config.yaml
d_model: 512
n_head: 8
n_kv_head: 8
norm: "layernorm"
parallel_block: true
init_std_o: 0.00395
init_std_down: 0.00395
lr_mult_o: 1.5
schedule: "wsd"
decay_fraction: 0.578
decay_shape: "linear"
seq_len: 1024
steps: 10248
Each number is 500 + 25 x the weight over its row's rms, rounded and kept within 0 to 999. Layers, rows and columns count from 0. Numbers have three digits each. The size before them is the row's rms in percent of the matrix's.

# layer 2 attention output (transposed), 512x512, rms 0.0871, rows 462-511, columns 384-511
117:467500472534494464522495482500456509462472497472492518477502450489509558517525512539499498555478500533483499478489489501484517499517504549487492473491473541511480492481479492542513539489485490481533496532483495516500493527516507494496498491496466536538502515461480511498524487506496540518527502524479477488472510465446497496467478489469510489498534496488496508497541500498478504487531
116:485521501485504472477485517502515526520439444507485543492493482467508482472510543479486463503489514533474538534548500481480467492460538493519513489507531507530500504543521501483473485479505525467472505464516512530517525519524513507494497480511496465496484463501481479454477471501515515458493516519470537495460492485484497496508488478501530495484482504519516521482494510506511513495503
115:464498519489474488538474527509457525488505442530526468526502514519525480467523460454510513503552497540538469525483517499491460523488474436510497465433504506459458460514483504516496519476541521516528504478515481491469498511485488502559504483514514514513528524498521528552538538526506500516464518520461484451504474532540495475508514461493517487486538489511449491504447489490527499528487
112:463475497545518475498518480496511492440489522521490458490462522545492529498476487520530525481501492505531515503495502478524517512527498437481484504497530526453484493533551479495505505494498479496513523499534518504520491464489536514525494564520499500476542508453504493531503503509490459492513475468504464495523504543480550545482517504469532507544458507486484526484495512473503501505492
114:515489479442469480509508559494485500515477504483502556464509469506561498512474496481460491499494487492495509468501463535490493514532520468540503549522506480522521544454523503478489503485482499472453510523468524452473483481517541537468512509476509510508443488498492566499471503478463539492512496509502577536514525474538501510515518480501499541460517475470456493494496493481501486540499
116:545511479460492470510477517520476435491508508558515459491471487524520485501520454464454487508515483477499490538465509501507482524482518470453480537483478490514497489529498518492481465465459474498455487497534506524528461525510514513501462488492505477521501452474495507515507537537525489546507538473515489494513489510494497506502475499476514511566531499494498487492510528522531482523474
116:491484501531482519490491472494530516505496491458526501520478496473503481485525488476512488507526515506485453528511521525496457491480452491463525491517511493497511498506511502483531474503466500477510477519465539462450518518510491515501489504563460457524498533452511491474483500503488508489445526522488505510511435531497515487509496504508498532532516514502524491510497532531509470478497
111:473482506469506514473500523499486468461456499514476461535526542518474481480470521522517513510507515494486498491484515522486494473479539492518533505512501501463495534524492509511488498530481544510471469464516512481492509530471467478492501514500492517531490473484511511500477477506506504494441522482458504486487494492493528523488499462526530448495504494476508525522495498466512480523549
116:478455551497495537476502512534493479499496482495474536481512505489512494479490516471455485506500492459480517514519500458498479528525494470468465503466490521491490549523505510478453502498540532524506537479524544527506541520522503496478481517530494493412500542498543494520473492510500510501491489488548505447494530503532463510522512478519478496516481554492455449474482521484475501497523
112:525501458504544544509485517489516495538487502450550488544527520523467501481540534493535479512496488492478529470496457460465508524492485465531469484509517522477525517486476507462531496484487537544485516514492513518547520463477487504533519472504509504472508563505456486512531506510464467487481557529539508478509531530503508482487488490549510542478482491475506459503515473541494459492481
118:475492525495511510528528459529490463490483467506535480527450479501493474512511520488543522517491482481510482487533504489512485515489464531486458507510513498509495502536496542470478514489532512513456479533470478502487578490532498441475462504526538512540493468527503538478511485523524487482511478476441493516448515544507498489481471484479477476500490476496546471519537468503494512517500
119:528520578519484481537545519546481487519495562535512498486492478485521504507536480494489503505495533546505533453483532519509503517485511500496502513470486480486485499522522514540534500507537480506533454497528488500492475549501472541502466496487511486490529514497529519500491528513495508502526518481487495502477484457465548503454524516495475504520490478525497420512522553503520527487528
115:489495551450492517472553462483531515568512502499551477491500474494448482462504468538517481503493523502501486499524508553488508479525456523515482521481489496469433490528529520518496446503443497559477506477516495499489450503471521466479504469486471505495526520519539521507496497506513517506459486492500533510512510490502461471526539578488499529530510521488505558538494522477492542469542
112:477467485477514511506480506518491496463500516559496503467489541510510450471503494513543497480493515500531498472497521522468487533488501519492509526515473469552538485478457529488482445510522465501542519493485497436497452501492508538484534486509521464477517518490493476492487523479507503484492512504490499492569501505484526459485517459477538491515483482509502522512526552480516519491530
116:443547509543465495529499523529485537493518472513509515506492502494529510528507485529511488537498499513509476471517526489517488507496522503454492504497521502522526512510498491504576508490481475476510531517493521510509507478507535499503512472485501496462519464453496453490508436525420532481486523565506508518514512496531497541485502541494496428477551519515528485515447480520549513507518
124:485513503512551493510458504520464485444543477517528490493514501507449483496506506469496517476542500515478499484522590468448445505513513495507546510540499502499496539477505498562493517492502493478464497466495486503462529482501477480479509469482518534512544497516502480496472487548538501523493525520547497510466492503500500518462483509521482508480505526492525479509473473502497492491467
113:537517461509475503540509515505475492519467539467484502509468521490476505500484496496494494478491466519504508450468465459507437523478465519531538485513526512501494496528490546520492533532489488489499490464464488519457478479551520538569511518484482498515491501548503506536535502561444504505472512497493482528410490502506467491488479525476485481532497493525511542504500508514467441524502
120:462477502505488478540502498497505520503492494490497502463514522478456497500500513530511483503515504521479493515495434498479553505503457482573493501531509493472512527513533515504481518471475555500533494503467495522490493455499499526506514509508496498484527523522503536512525499505564538484523558512527520481498489462463437472527461459448463521493545506506535514504482499480565468472490
112:543483501470477463483447529472489502551509492492499521453515486493469491483503534491529524479455511491533512493483457484489479516488516554509483510487473497473548508496469520494484500479496519498473488485504495522497488494531499488488500504523441482467552501550504520564518480478493509489502536513494489510505537475510535515465495469568462510541545523495497469442499473513493498524498
119:517479516511495527511509495480502435465500482501540502533472484530486483478505513528467477465486522502510475490554511513494492499465515496461498489505469494498515468487515452583499515510499480448494532534493483492505527528507505481503486518558466500462480439504525528516472493493507489472561496531524476514515477491508518493526516533537505479479472489489507475522456524540536509490545
114:532494503549514468529527426528552494458479501508499486529525508498515448514491489449518525496457490553507510483528528501503526473507556529501483473481464516509465490483485487487475503493506488503481473495486489495457507497493503484428481493514477505527525526509523448537460473485490522526487476514503541505527523517494495533490526502497475502518520489498515500521494489484491503505449
115:506519480484460491486514508496466477471510460507504462494517486514492550509489499490534527555479489495517505500480477495495498472514510486495488486514488508482508498517495501495465483459474523517525493525518528528464496545546489452501471472467474479469458469513512524507509489510485482476512532495504480484500479505520544472501490526468512513492532498507488520481526480476492519514505
118:505485491450480533496509496508520493463517486488505501516501494528526519470517528502466537474479486481503552497498521484507517540515476501488527513501483501542515512538526499449495494489499489480510516490450520540499530498525521493442503523436496563440491477484504498504526543516469504512505500499506510494466521502437468474463488502503528467479521487535481474538477532496514428463500
122:475503489562487476482505466491513506490523478517505541546482481509444501486485524492481524509533494475490495523420512513490497479493496503521514454538456484489495513514464472463465506484464470533471507494474467509476491496489488460508479536495508517497493521466485461503513444508509511455498529492488494495503493500514453500527492478505520486477515467533535492488520492491468459455531
114:509504525503474544490524481537497475441492509502459524476523516520526525507458534509487478522523460500462545487514493505505483475484501506486505514475470501488522488492523508467502519541537524502455486521500491487502503504473516489496503496482500433487503515483495516502488520520461469483509502564453543482514554500489500536499518491481500495460455486484487507483537541511454474491468
112:480551482514511498487448470512518511518488525536520525499494507481530495518496519520490492500443506478491518490496475470482527478526468485488499511502533494486481553498461487502528492514505516529498501526496540491480480474492501529523502518525459550466528495493514535491518471497474531509499476527516518485548485490467470476491499468516530479481562516515475520527497509526519485512530
116:509486509511514496511472483509510526495536469464529479464481522501471482533515495512561491518494485485413506494535478495444516482494501492499490488500460493515551510467507517527507479478471508501470523526490498502521520469481490516487499481491523486509506543476499464525527526518570458517498485487513519506448524503479492476534501498484517492522536458493482493498494530485538477531498
116:502509499539534502490515511509495490460545470498516519490463499459498485480498491497516493498539502544486524513521470482528490533503495446487512493520494479474511509551488526505522444504504552473476507503535516474479531438502495445517482507516471486495475491546537491497487464525502522495517523522551516513491526501492516493424481561579471502452475509512517471499539491542475512457502
115:496474519464537523498535400483522498486499519476486482531481514487518521476521479477502453536474497524524494501527443531488474511504520492542473475556487464516513553492455525486512527495469493502523497510480497548541508508499500505467467490513518522486475512511487532522456529513491511465488526503528501481466501478522510508539531493531518519492477530552475483507487538499498458514534
116:541476517495467522495498500486506530536483491502521496474511499482500489493498532483492470506504499468528480483494521488467530476490481549476500484509516511498503478496454509520462496527523507493485471472515488543524507552510512501511521510530522516498482518490534492517442517508536534551465521543468515463455467505439503522517463495521473499533522503481528502516505500489499472547541
118:489503468516495491463542506496481453505481520492480469490521520471473462499498496487523524521508496526494465478494491498539481496482505475507468476510489519530494533456507460498509490467491491471494484546499493561533499526508539502533512460438511506452590488522505481523525542514473506485517497581471508470470498502538515534464535507468507507484479446490540510547524477450500508476526
116:493563459486493489578529435518513526517453478504508494493467496534541495486523517522488487507496540505479485507514482516500515445469495492522480452538539535475456535506497432512483509494522491537444512531504468482520478494509481480511465549491479484458493462554519530512502438519509522492454502549489524514498527506464493498541516529468523474503469518544473482519475506458514496511519
116:508486474493526472471492472512512473494476479514488527497464560456456441503492474471484472469591498508476492503508523530499502466528487522469470452506494498500532482460501508521512518496522502506525508521477505483526455512479532537504514513482506467518519488534502522524526490504526502477537544488511458505458499523494495498523515536480520514469477488496525480541496470531512536459512
112:526496519491517494503505494532481504468479489497450496492502511488505450413515501476489468467488518451468507456505503519500521452462496497482456510503441500505462511539490555516524505492513544511508444519473445483473509505475549500523529441538521518546482467524517478500492510538485516514531457555529533509490535469486531494510516527484453483526560526499510489502522496508504505446530
108:527511536527514499512491522475460513525495450500513483479516487544465517506465522537502495507504523494488503509521521508559493489534528462486532519476518519512512460460496522500484483476479530505512513528512508499510486508462515469568494466530504542524500505469520492495545451547494545519501547500494538547532521486529493481492505507497507520475471500478531502497487514516492514471510
119:493503513516513505472538515538502482457505485513532512515492521480497491453498510486492515483483471473518466467481444516505538500521544519483484510494492551492511456498475480450468499464532502517499489490484509490457498500526493505489500494479561496511533507520480490526517495510487491520513522466515469486513428534513491493505554497517486480513516457490508535528477489493447531555492
115:513522527487475511516490522478520534519478505466550502458457479517550502491488494453471482467477480508528537510499493510514507498481498512491495502470481527473488514420508493532492547488538494494529497491506488507488537495550499503470446502507547462491444479474538509488477490523493487510533488499451491501481491484543518491518457485502530487488544511462549477489484482475505513512493
117:526487489489491509442553513504488508501464515532509503504498501493519442519470488489527509539475497506529522460512539530469567513490485498519503496510495507517475467475503496477495503499502515455527482459510517505490489506528499520486500491425528533504522474500513519513543500498507465434506514506514468559499463545508503503486499482518472468541474465468495498499472455532493526544529
116:524538572531525517493466508528443475523540491549476493486509498479470501494515534532511505493532518527491512466516535494512498512473497502503533465499527509512489510490502470435514487472504499500530537482480519528529472516489474467544492497496531499483501477480504513432498482519487531507478481526509521514524509544526512480474471526509525487532506467475523496513489464488505462505502
107:490535458493526535453499494493521513464490468476518503496466526493525460465476497491466503488517445502475514486507443499495508516523501493499463505532495517472526534476489548531449464487505481440512487494509470503494499533514485500493492472547500516488508534496476468495486490487529528543495492529529523510507515460501510477501503498513515483528490508501569527483506508467483484539531
112:489482538500503494449458505459528546502467514502478534500534504489479520524482500467531498486468492466533483522456532487527511510505542531536456446517490505499528493428500520463540495534508481446543503461525499508553493503497507538477513457501480462522490503500464478496509497472501510473516467498509489470477504500491506527491542454485490494490491490516516499526497514505510534534531
116:466521526509491495472487457489499510486532539518453497531512513488465494477481503500464515529488543469507503493435500458491461521537513508521471515486490532487477520455528513507503501498458474476500485501481552422526496512509489487470457495531513538473492510495451482487517479546518494553518503493542519494519505510511544526463498499500535500508486523542507510493505491473534496480531
118:554482527488550503456490531539503532523556489545489513549462529520513515502495529518462524468514502541492493504512471489476468489479483511466554539550522467519513500506451488520504484510513511460534485492538496513525516531498507488531507511530484509484474480494473455428528478531461485486499475555483527524518514517513530499508504499519542474480443487443507487535537530468531487516481
116:420507514530514518509462521499495502478488510507499494498512495475530563452494523525499489533517490519502503512450530485493491520499454488473496519507478515478494521559460488521523487475475492494507512534473532485520475507485472487492524495503487525506498437497484477506492476528506425544532514514483518463520559507488542497540479441559537526468502490500522526468423478537498529497485
116:472513496483512521475483475477516529476525503448494511518486472499508494535486529492477477534506472543495493517559516485476517492490463495477492530493498441472514522503480510483498460488508493500533476530478524505525499482475480492474488487537513530470486478516519506497486494516484508512500484478531494511495508510493537521453494481513426521493518543477504476492505507495506497512487
117:501492502504515514509491537541557455520440500449449523509483511544505518461534459514502501513512498501540516512506513464490512541537489525497499497496525488531504532505507516511522543477493435483492463479501477472527471497524501469487493481512483474526500464493433452504498458519496520495501490526489495528493469479511516563488525472508500520520520514486559505504487479497528483472545
117:481482500470450491525521523452519509515481507494498503512496478521530506506556528522531533520514526466483519480529531517533520497531492514476542463466527484521497493482529439508476481501527500472509516467521499422538481506520484476481512474508518487507481479507469496481461467527497467508513489487490427489497524463509496438488443512497526455485526489497502477534498484494481502486466
113:479492533472513476548512506513511492496509521452482484504492536450474461468497540526455475509513510511500480518476488501487460483524513458502497444498526526491443542440507542487499535496518501525544496451490491486501535525493484479510503521509524512463514500505507535515510493496498538512521524507507509519508484513539487492510476456492520513496506466535490511507535483532509532490472
114:485457495489535451513462474523483509463489448491515475539519503520508501540483526564536530527471514522549516491500491482518505465488534480495476549526473498513510504528490496482526485490487487494486480465535513487510511494486429521479471513492526508482500507490488502478483502473459538555516438470511476480494490498524462507486503476511528510454475470469463535505497536529500469481509
119:497463428513497476492482459476497479506529536473507492472527472485569473552489523511524532468518475520549490507514486507480479485497476498515494505492469569518540517498525564499517502498533520521534475500488521500477511500527481513521533486526499465494459491525509516483541508487475486480521489521520520475553542463499511483528504498517522528529476496512457510495506480465518492524500
# layer 2 attention value, 512x512, rms 0.0768, rows 463-511, columns 384-511
103:454486509485422516494494503497499480505499468492465487537548496467513505480510497443482496528451437522520457489511514488499502497479431482495485569530465525468498481512514480494498539485473499495493495538483510494533532510484487495528476496490485493483502450511467516522494477432472529540463474517487519499533519528496461508479497476524490468479494499502470485477505495535485503539546
105:532512519497476475487500516495545499510523525506465490529490514510442510497518477531514523524470531498481503479474524521495439478499504485515522522522508481474527536490539478463478484533494525502461535479503537499521512522452480487506537517503495472512468513543469550543500500493522513478490497529496532488464460483500509470529509526563451499491471480493493485514513456488532556511505
099:515492531511507476472540499511491540548460495538491507476473461473481519424456508461465491531514492486455510496530464503551506493513506502497518489481476469503519531505449534499506466496473500473489505522470539423435538496487514484473498495510525500509499542540502503520559485504511506487476513514495488507452485442495500526485495499470483515476520469503492491516509540532541504435481
104:502484484522487528456467493523557511564529474465509539516484529510540523478509498506525482497500497556527516484538485503538481482508487516482478505497528504467479493503488487517521508482553504469533500461505477506496481512500488499492461469482505480521546494496506462470452526484462482525505542518520501480506514540512471548508477463514518469527506500509520517544500523490492518478539
106:455526509513526535500464480477456525488521498487524508491533478492518516526499502490456543510463543458525553498490500485509494463480547511482478508536476504525521475521493519549447536530470487501473482546508490519523487457488498507525490509471531518517523497470531574506476513509510455504486508523511484501480502507542486524471497475507468513488488525489481490485517518480490520492468
103:497497464492489507486505487494486504503515502523491458504498489550466469488461552520501527495524491491523591498507542430489521441514527504530498489534510464534476519526487523475490482522472502488521544504503517492488507498506481486499471485480513484463501486469472512532496465521503461498505501471420490473526553531480510478525510499522491494524473533531531488501505501508538515535543
103:501477520535467516495526480501534508494501503503500474494500503464512541503520540450454498502493492477457497517509492482516439491487502547478507547548489457529507484472506500506507500478487476538495472511492481498539498504508501518530524495497526473441483471468471486504473471553437473516489478482490498469525487511492533482557507486503460550494485536488538523495522484523449503486498
104:522500507492475529483508529493483501488424497515470516481487463496483507497527499501479532503504473510517508507512486471482483507471509494472510503522471482488508501507531492489486466501481513520498520480455479481487461496521449473463499552516510507538520518493497494520508527469474477490476454499484439574507459498480502458523485486533501492490521471502445477498556451504509493513463
102:489494525509518483479510511542513465499483457465498452499508512524503513454497494489502533497513468520541505528485522483476485512503449495485476517409482508471524483514493536470521508508500504529520494469506548536483536508490553463532483502544504526488550506469492502500508545459524499498511476501483543499491499521489486492483528527536511538494554493508502508516511524515464499498538
107:496493485486487507498529443480510480465499489528488510500555521479494514488526499518457516488532506445487522499473511473443497471469473508538480533514462515494514505504495475502475525503516519517530532510513488520530468511468521496520476486483478490462498495462460485476493469467526492522492490488504512457531523491496530478548517477521454528533518492473495477497478518528424506472511
107:525489539498509477466490470471559506502517517492500465516502466483490529472499487493494471509541505502522441487536514480509470533527489486474470478483479524491448530499497491491494483495512540519460523516522553490499458470514538519481543507542533479463493530515523480441473488469524503502502523515522486508552493562501543517541516504463530525473517531495502487518529496453473508453500
104:506476476500497501501489472523534485469479537497484528528556503521475471490521518490543500541518539476526478482456458473511460465506520506513496462529516505474531473510496508523507483482498490460499544502507533489488464479495471542460499486526481527515552527482499548469512521487498460531505497508472492501510518515506532495466483546500489470480538491539530497488513452471513488540483
103:533571501489502510472495476531493482499521506496518517517496508469471508501471459510473484473519438526521524460501466445533499506534527485501511528489514461482474467520489450513484493519481496539517489505506532547540493509472507527494545468495497488517482500494522514468538510503503482539546482528485505499490477524474481503505477497496524497509522489533496468545494469514507488480534
104:512495506519550544469494569494482489474517477480439516494493493435495461500477526464515451496500529484498483523496506518508489515498553472495539516531484503473449508517510528493452541500524511487489512517476483536480516519507523481506452467485488452497489522508469491545510509517486496505524506470523461485504525482488465489495487505473513525505496499485426522505467526469483481473489
110:492523503464481540471533521500493476527526473483506584522543522508507424511501488465541526523485504455503454466462474546465510438502481510481463526507494513488486475514473488510496507495493566511478519491484464536487486518528532516496508527496482519494503466504507526502499503474449463473511475470515492499511516514521495495541469507499526494505500521528512505495479441458532541527529
102:520494495493520507518516491511534511478513514500502479523561505501497467492495498524494465513540466516509513480511525558510487460486522525512465514541496530534514452486433502469439522488511507531486519512508480508527480484461534489465514495477509507505501507463485504513511500458486450459502518476501514491499498504489531512466525534527476543463508484522528544541502496498481442525522
110:495542536482478506499487508473502532469493517505490503478497441468512488528483482514466503513483524462500451469475477511502498473490499452484510455482485526478522487538472478511500470494471508518487524498518524494571450524471519515491472506521514498533529535465500502488463488512490431491495480490496492498445487539518517518472512568505501460467528482485472498512470522489489515501529
102:457534501500501486536499496503511488494508490471502476493520500551523505527478537525500553502532489537508508511538508546467491506531474498513474534507521501533494501482483522535502479488503528476508537514470473510477529506461447524511530474485531505469495532499508543485484524533509459534505483468485477561496510509538513498530499495478514517519471483478502536490496495507535513527485
111:491531464557499523530543528496499487514474499510542472502499500465504478542501510479522520544455535471493489534455451477516493480510460518562504480518507494515494537463546508479485507473503535491502512517520504482521480524520487495484420461548489477485501537537563472487522535497526532483528531481476488481501524494484470481527483510489509465501548538489523499462488508461467500491498
103:520498521513501508492485490520475535461520478495540530529495490507481468508497546507496514504469507520510523495506501472480503487501491454467518495476508492508507509495504521501498512517438497537516498505548498481513463514476495498487473515512499459489535483492514500463462524519477464477481501448480471486498515484528497473531491472537480531444504520485480475496500494496528495546454
104:502484469510517528517503488504501532509490561500473492515487498529515520495521513527499504456487524487519483515499525517517486532513535493533462510502525470522461517546509487475472482537542483459512498497446482487530529499524520480551497530495527474496550504478543504507510532483517513528421479563492497514493506491490509479528487474522517480518461529479519534514484506508477489476487
106:456525536497483509484499515500514480497490512507506484455489518494522436463535474523486515508548499466526479496508519513453471519508510480533536520503500518527450490457520489487518487554464488497458497494487476497566484506492520487487507470494521472536500470470508511516461546505569476499466500434460492514486494459480507503483529486531495455518486509507473502482553526508470530504488
108:506517488517498482502505491468556479498471494499521481474483494462517511527503478477521519511508487506520517541506503469516549496436491523462457522502499485504529462504513541538539480503487499510514480505494502493504520498537502506516517473476510487486486494504467500517528467489495510511450465510473462446495445465565518497472459510488458477502541491530506498477444495474482508521523
107:545510491438530520514475505497456491514500495488489545513486479499476488494487512484464486481488524535501465540492551497487490502485508496487502476489499500528511488480498528463539522456474541479492486497495502502525494493500559533528523468539516529518508541530491524479499482469498490502523429471486488475466456488515530489521528485523460493478494498489519462472517500482489469482466
102:539515514510495533508494518490534548518486503472505501495492550509505500493527448490499515520521491527498511541507491496518513471486483521530486483507542494520508525534521481480490496510474489546505493492532438485487459468536498477515499444474475493525477505507479497510537577507505487538494515505490465555510470503544529511488499477512454514521467503486485493495518515528487483477510
106:511516502493480528510503530522525499470498479503484510512491499537485486479505504506535511475548520498523551464524496445494495528508474491516478466487541473519473523529528477500477504474554506467548488483528515516499530480505537512514480468480486515497501493495533495496533460455474521504499465476455477479525514498494457496475506447504490495489506542524522510532503527526495527431448
106:503468506480504493515502475460480553539480470490525527502474486513534497503483492477543495545505523457497473548512498479509483475514455481509480507507545503504504457453519479493491551505459499488498493555485460515497506531505500490495510569515507523507461504508506489491480473473490480516521481484503501498536499490535495545543473470520481477513499510469510542478487515499464473511459
105:530466513515510533482503559479510517439501497554489492459510483547484493484486537505462484517494491513480498529448519497463505514467497505497525478461512493508493458479478529510525501476513501495508530491483518478529440524499514501508560517505567529462529519490547521491485487511504510491500484506460480505517507492490493457472468504509517482478481498525516483528508483457501534503494
102:506529455513475510498496460555440507533496539516500540545485498543539528540460518489512509515536494511457517543470511494485508476505499456481480452496533478497502498496500543454515520474557474506498488467528531471479493492448465509489542499496522527553518459516514549481500498505509450498519512494474503527488533482497502477520555570485488482494514488515525490514539493488517491530484
107:508516520503478444497494529533495492574504485499515480494497457503476546490452508475494483490520526498481491496483495507488542466478463510529488523488513516492510487474549498528479475498550478486476521501479470501489472544448537432534523520547520547506474522488498545516489483474495456473535520468510501490446531485523457499456514534516526472493525506514532542511473501510478493480497
105:503521501531505478506481554474435492460504541486504481554514518521493509515495499489528490506491492478495501515491490515492510545504478559498479504544495536493481485489507513494472512504473555486537515564439453458523471456473518500494450511513506491441447537527513470488519535476487526511538492489442471467517519543515497492480516524516483543492506471499504497495486490478530501498490
107:487526518512479479516488506461522497509522489521467538526496483527449528524478509519499482495429512529530478462484522477527492520464521468475523499476494476490507561488530520518540505504534476455513510471508528528493451534464507503505474517500545485504457504511509512517465547523518491549498527467488508472487472496507505470453514513529544514511481528553472537493486485514542461513522
102:507506447507495547481498497505528528522485482510500510535511492497493483519530497503506518498478535477537492481469501492492529546472537494471543471481550515504484456461464492490496469448486511493499471515534473508525481482531498504478497497460508520479516491507450496466502485452525505509493522469486501482489500538511470495514510539509539528473480481464501477488448488534502507487507
099:501452472502529405453509482502501487514546533526471485483490512514483485538547481513507513542517485451552516487511472460493522503512524502555465502519483491522506494464435489529490482498515502511465466526492460495482515517530527496467493474522459520498506492474441481526510499497504530481495458483539506549501512487512486496533513481513473489506554519480474542526484484514497507535475
104:508520468474507530511536523528535497465461535497501512474515519483485457522537537524471513497480497477493524486515523496551482487458520521468501525497447498523519518483515480537499471458496522497461501496525431494514478519532510455484484516537479477523496479471517520443497513489495473512490526501458500480464465507485494509520518487511487519503493503472511495517522499517528439466475
103:498479510509495522489500502488467483525531503520472454504484513501525540515525511546486505508504529533464485485486495521459482520481475469486439541505521479481507474508529517463483481549466481496534488494557510491534480494499493520466523504457483519515475548508462471455508520507511490492523510495479533475485476530477517547502502511478507453496462502484490501479456484519509474510506
106:502514494517504484506496501497515468532517493523485545465507509507501477519497527526495497473540469476461466515515539514532512484483515511485477481503503489489514529536510482437503488494484517529494520472497500510530499460501507532498511531516489510495484522508511514507463521490508482527507520461494504489498533529518447516519505540538554513517497492520539541488511543522499464513483
105:511509511443477481489490519551489476495506492479510471485516536509462485551484501472472481526516491548536529455491470447506497492510477479460461523503521525486473505520501522535546527494491454540527496547444486448526530506524489451507513471512465491487468539484501520575475521510535435534519536501514518490476520457482486511543524526515513474524519495479532505523514521503501504482522
099:453515522506521517496540511513512516501523538500449514529421506459531496483520540437489487516501510512472550528550488521502476465531525497491520548475544502485511482508497427499479480509505458492499502484488510497599525503524500485437519532458501526526506479464532476510524511488483503458463493507512511531460493495519488481496492515528525479462499451522487505516479489507508506525495
105:478503534500511475523460478552468471515531551488487550463502487517489541484506542503500502468436479502507463514474539503485505513503510449509482477459478512531490536479501506558506520503482478510555501499509508508474486492473487509493514531467479524496537473545544514526478495503491479509467474520493497511479479497482577514471496532484492504517491445474514529511497474468502534538434
105:549522501544523518497511565504464508499494491484479499490525490501458490452503457487501491511521552493536516490539518498503508489461517508485485505479490511526516493487493486515511497477506503535454492490493485520471515490534523536513520510509490516493473482456531516509536495516456535488523484475500488488484534473485476506478495489477522472495508532516533511497480485559469489530490
104:488503536476459506484496516506459530499499522505541471535521514507510484500515557482498465521509514552483484514500500479539471540524550498524453518494489440489500529473517472510458543459490477477518509494519504496510551462467445490500503493493499465471458510462479532552518439462488524459514522495497496476506528511452543479502497456472481469515487494499516488505526495504479522438533
104:499472495520482552494467480493521509527495473489508427483517517514455480508479501527502455533451484490474499472485488496504497484504463498501501486506458475516474469517502481504474517515501497503496460488546514569492511477480524506473533470500486517528519544467529526521503516497475481517531479510504465511498498492526520496501510484475563480524462498497443467528490515505531509477521
105:506516495501479556505503512502469480527493491522498500514519520499528436500522533488457468509521500516507522487438474504484499481457485508510506540498541509480456523488499512519545479513503490479474507513502505482499531476478485526548521502487485529511509491476499495482497513515519539482542534527482441475494466476524535516506493509533514512492478510513509506488445506494496505509519
107:539519464531501432538529497495487504444534504479478531477470489499475539511484493494512453501476477507480460484490530501517552492467505507470514494491464492480467494462491475473525500466475507517454474478521524569509530501494475547485544570510542543448510506461489478498514528528485521500481554548521482482492536525491488449487478487512454517525474517466491497498487499477510482495536
104:465565504482518509502466492463514503514523493486511513487512499489493484517491478490557487517466441484479513452512465473472491439518545539508492509484525556470476524501507542543549495484509525533502468503510507479530509472511454520486478550502495524483482473534510478499497498519487478456506504510502488484509517509454505496494468506532487516535490503531501462489493522546477503538499
101:507538500470515491513498525485488462488473465512473457523521553520537498499491508541494510425510529524486467501512503489486489450483478502465484528523518467528532487457470480503487512481456519514498528459507519506500482507527530480524492500494470469502475479469495499547500499477521536512500529485495484504499506495483524482497548569541492534520550476504504497475436531526545533527518
102:540488570482475451523502496465496472508483526504525481465514514490587467508496486495537482494489467456480483510518490460489483460539457523531501517507497474498533504514508443538479495543542471490505460490499522490508519521516462509488503495493513449538502512475500481500497513494528538483514564506483540501512488470478480536496487482520547482520494498485497512489483505499513513529500
106:484523507513508541537473530494524527503514533517483462509443477537468521508510479495480469520479510508484511486479496509467529540497490497507546533485489482474479481494498502494498494495490468489535505497541494518489527526519474531498483441482498462512519503487539478495505494502472439553525554493455493526511498503475499492503531460495476496453510539499511470512511492517485473484528
# layer 2 MLP up, 2048x512, rms 0.0878, rows 0-4, columns 384-511
096:454456492517512519523537533520499468497438488524485483486509464500476516524396484481478563501465490492499531483482498544481542466543527486501538476515498534452536495493553499545496533516509520499486486496474473534534531477545495486487483483541476487472509463489522508498510477490472538509514522530513486492561512557533501509497509492462508482481507495497490478521482478535497551514484
098:469488524456494469487499501518466470470490520490524474488483468502483538487500506520524490507529488527492542503488517437472584492468530516461472454529504497470531544473508513527446514510503544482496528527524477510516486485485498516501497520463509527526471500508517482490476546465491478493477522461521497490489531476523512490521505512418512460503477461498531463526475540479504510467521
100:498461567472488505507543513475472502500489498499509525471483487540520529567501542511534455500505537510526488484462497536508499537511489465494517510486467494471481478516473553483487479506472520497479506529451531505511467542470517503508500477477504468501481449547437496481484512438494504516500516501467455539483532517483530513500500513482482514515513517554496502529486514507478481495531
098:495487490492457477464491528521471499512520465493453457485486518527512490485509510480525519516549535515498486461478506489505489506488488490519495468509462462531502520477521494513470508501539499511441452530557449541522464489510535532533482490479549512466483540509516495501489482528519483489512477498495472529517472476528485524458464490504541531499507495475521517515502542510478487479465
084:514487503521472491450482506483486468504505503475515472493513486490506476509470490485466509485490523487492522495481515472473494499507488480519492495506518470472491475437507535481509532494491484472482534511477539496523535515507505504464453498506478528497461526495536538489468494458478511509519479487508482454500486490488504510533508493469450451490533494487472524507497484532490433538476
# layer 2 MLP down (transposed), 2048x512, rms 0.079, rows 0-4, columns 384-511
096:478478472478532477508492445511523499481508486506504563495529483456528504486518544501471503497479508471494484497505505530571495544545493522502492487431432530489521463503511519470475532507524499528524540522495505525481498468502472508497510512514525534523493477480509487473469499483500483500549555469469496511539515507516546482516529466512534520454485560460520484465466486519519516489522
110:486481528476512504525547471487490561436459550489496524479503491436479510483517528497506534515540497501517498504482437505489514486514471490475530501510503501523541501532484510507463485510524512478515510493524465491488481504468503500508499479491514508547473519520528525515520511506497476519501487493530515538500502491534472495509531497464537477510451459482482542476525520518461520509464
108:511502525436465477498499481503509553491516480511531530508479471458509491462476588487454511508493526567486467472532576475462497546479524457527514500516472507466450502487535510534513480523507475446494497520479517527469472502482492516503481487500467531494478489536488548518518500498490460507512488468486502477502512468504517496515539514470466530548532495441458507518482495516504500498544
110:485493491484538512516497501495526475496548517490490505513467504536443474456475523525441505540527542512548499469512510510526517534491478498515494495481439484533523499442484454465503504465490476484520484523501519521497468465480529527462485509503530560486480478501508487537540490480491513478476498442500461526549485474514489478485535532490502453498492473489482507466534508522490478534464
099:500508460496476497513530481476491507494518528469480502531508515452512552477467480535461485536527490462469489481548501525486506503496502487478498529464484498463513490500535496460510499471486501510513519516509465479550526541466529517549491482478501513518484487487491493479512522482514530455487478566479509459517486515509528530474507513509488550507497476513515533517513500525528467502481